python train.py --n_layer=19 --d_model=320 --n_head=8 --n_kv_head=8 --head_dim=64 --d_mlp=960 --vocab_size=3832 --activation="tanh_gelu" --norm="rmsnorm" --norm_place="pre" --norm_eps=1e-05 --positions="learned" --qk_norm=false --attn_scale=0.125 --bias="all" --tie_embeddings=true --parallel_block=false --init="trunc" --init_std_qkv=0.0177 --init_std_o=0.00288 --init_std_up=0.0177 --init_std_down=0.00288 --init_out_by_depth=true --optimizer="adamw" --lr=0.00199 --lr_mult_o=1.67 --beta1=0.95 --beta2=0.99 --lr_head=0.0045 --grad_clip=1.0 --warmup_steps=409 --schedule="wsd" --decay_fraction=0.861 --decay_shape="linear" --final_lr_fraction=0.0 --batch_tokens=65536 --seq_len=512 --doc_mask=true --train_tokens=334200000 --steps=5100 --dataset="wikipedia_en"
Each number is 500 + 40 x the weight over the matrix's rms, rounded and kept within 0 to 999. Layers, rows and columns count from 0. Numbers have three digits each.

# layer 14 MLP down (transposed), 960x320, rms 0.0723, rows 768-809, columns 64-95
529396469495534464511479436458465516491535522507433580456587526462596522448525434457520532464508
479630421482570430462468507472514507504486482533552521539484415528505467476491450435486450512487
557534445504525476495473471490493518511402546411540492537461526493551466533527523533547587523425
539481514534554455471476486541500468550527427508524490496554496526502485572475458424510421451525
569504527532519504508530580629501474580501506495513531600531577487508556505550505487467519504482
474449555514460482470480477441495510465495560562438514477502489559507549510496478492404523458487
577560576459520485523460467474505523526442479466442489463556497527513452484473528510448619518508
547497407449583427505465546493569486507541472467518555476449487402536534502400545443482533496525
476530433484517470547514424448529489515450505468496470538461487476520440540545540503511602516417
484473514532450459438534435470516474486497533441479501574527489467510566443505463540469541387515
549430457551526491479532537535528539420511555525517484496428486547498466465440464513507507529499
525497507553534434460518495459485552426465482566513476481520476550527537507455461447482583499464
455543495466483466544447462462494481506547485547491551521531494432548494558464482522528492503562
495552455455464480464398527489465529520492505474468511510501458506412469549463497487492539488492
484518583517444494551494467500443568497402483490554478528589433440442496439449564534523492527456
574520466497552453521512461395493501446496499518466477472523552529473562470524494552482541500487
514480451496487453489473440473506411597484541399535539518452492524576460408567519552427577455494
480494564476528550485466499488480557539531436472494539466557419442519490540467527519534549499465
506531456425580482505489518556450550576472464562516518466443524519517444562529540515471511404537
390528527516443487472510455493538486508436514477430461532446516528509513524529534573519574499452
508510484542561441473497536474558470518462512404594545523470536456490505468540545421520519470438
498517469496551469482483482488533466511517477517505471485514417501454480497502489481525679514525
525500458495483505528486512475534453480484501556519508488483474518513554517563470492556465492523
442447516511520509523455473506566472467508470526502469430516499509523618565481438464491469449490
485464486522458495467565524496487473534553434546508515467470510440443549521516511490519497492465
418606528554482495459465471559434544449478559509463484535499490475443544511406453500478583490539
522521531513407459485581535509426502578513534464548456529529456494522469444503502459495577466543
518567574516498553487515486518444513472506571450512524464515478479480453483480529504510549510447
496501476519467536511496533466492414527541493520437512493465538553425520484470493611445582482449
514499482485535508502464457481513540557511420540459498499508475569476579518455471525534552501484
498500468542468467441507451563481446478469539612509607496474523530470471469467538496417665495520
563488446452512516469488494432486496534490535506517478364476574493527397495535433441479515509504
474497523535461503548506504533535522515465497504505522491474534519506484545515498495520682458506
513495483542451442545466423465464539422462506501545514482500441546549490547464480559525436476422
448465574506488437454480539488564419512491495516501537492489515520480536481581492558436501534528
514532500525459491544483476465494592505434434485527502477500467500499505502535441403436562533556
571425548520476515627510529493488512494489464481489544520534497499483523477527601474501524501473
550604533526559479517484539482519534565478495450460503492505504564513576498472529450491474487550
514504548458452481469514533466498526520534452448518510542488466451517458538506541448513509554588
472485477428517565435516461502475427487458585496536414532473505492486493477533456486544545506465
480435527510475396437462490543524432539582476390488538467451533545527527538492555435531534565439
471456516554433488482548586583426490513562482496568561485511544520472532453423472499538541484486
# layer 14 MLP up, 960x320, rms 0.0743, rows 769-809, columns 64-95
444464505476426511484498502499535464515505526481517480489484540470529457482488503482491489529480
525477513510523539444469506513539490450427480475518501488465457491465513493417584503473479478487
537469484525486505561498473492547493468517569482481519511448490498491493433533467450514482492491
544469491482439589543521493514553461447528513527558550618516559522437454552503506510449460520492
498551522515548494463506565539439435460461508459556471567515457481494521488471512502516470598479
567477448432520482477488545534554563600453575442532484490468544504479483496478535479496481455581
538466551507476493500464504464540468508523490508495560537479401545474534477493511508481478487496
431487542591569552485513474424422537514501502514482494532554509504461612503496454519462475495547
470522490448448529432520570475565400481530512443504479500463451469467473372451500553512472485485
523544495499464554440564540452532417442500446379461513505538513492477532529467592529567477472484
533527466460508533440522580511553548556482545503522428519490507437526532482457489502544485510491
503473488538499467491515486503435431475419525567574475498461480511441509470502496583524466513506
461504534486576474466495548437511476439554416491489470532535499492442457437548519572545468552455
466506572491477504475530541426512529504535424526479465540468475502506481479476547579538468531511
502484474467523494485506548574604506516536510525516527502471450498474497539487508498541487486503
508459506454514616511487559441493534521477514482485446506496501504503521512476489528578478554545
498535520447510496540516530473505467474470466515523516509519556479499522527434445475500478489458
568466522517566492520431527477449512490568432486528487558501474447502559523449513466490461536504
519469487481513488430526608495465480493565473520528487488565430531521478484436556430535477530529
438470573478518485525539524507522535478473445433530525490441480450492501475505535484585474540520
483503547481483503494493528455477519545504502495468475518505596495529471513504485534556497494478
437519554471511505440516491425439495480531460473542526542508493452543494507454542494515493517474
419398566537562538466488498471534436414472414451528483550453456467478556478447559555518462538469
443430515521484454404495581529498486560484407454539455460535411441460525516514523483505479511503
490490459479454623426561519535541424498584486360492470408506431533421546442490526546549472497501
506418595522588520454515579486448451437508480478481509546583485433450547507481549472479458559518
482516532500516555521515507493521471491561523441494568545502529481520513433472471541480491486583
526490472526496532488481532467477539520426513497543526555483506519496446551452526528567467514573
517481508509485492430491481386497479538517479571475516536503477523407529450504472479601476515496
518565560516525552514534577473510487552506466440538412492459533507479558524421457537463497496529
480496498531445502488450538507501483439472461456538512595529441478474561503459525544509459521497
443476528483570474440499501481520501479490485477534463541522477523526482490497472534537509507477
489478491540496500432582444402510479395487402492537508465494488408537570493433466523482463506523
426434477521463548458540492538631415438490463500463500447528476496492569483449534490546470482511
499444541539490501524518511511531506537480462516513482539379503506526505503513450572519486507546
452474467428492560500592548469541494512518478510523421526522478528429530493433486526478475576496
436488545473540490460489453500506513434550536455459538476481503462483521600504506519507457484576
465515503517554509438473506491497420507534519476494487435472553512471532444503475535506494506478
503515575551466508474469579473548474417517420511512538551508459522496474452477563531467473586457
403460492551541486497501511470433479471532472467516502495517506465478544478510526510488456579511
532511539501455511584525568455436489490494411467528545567543360445489488483445501485529467535386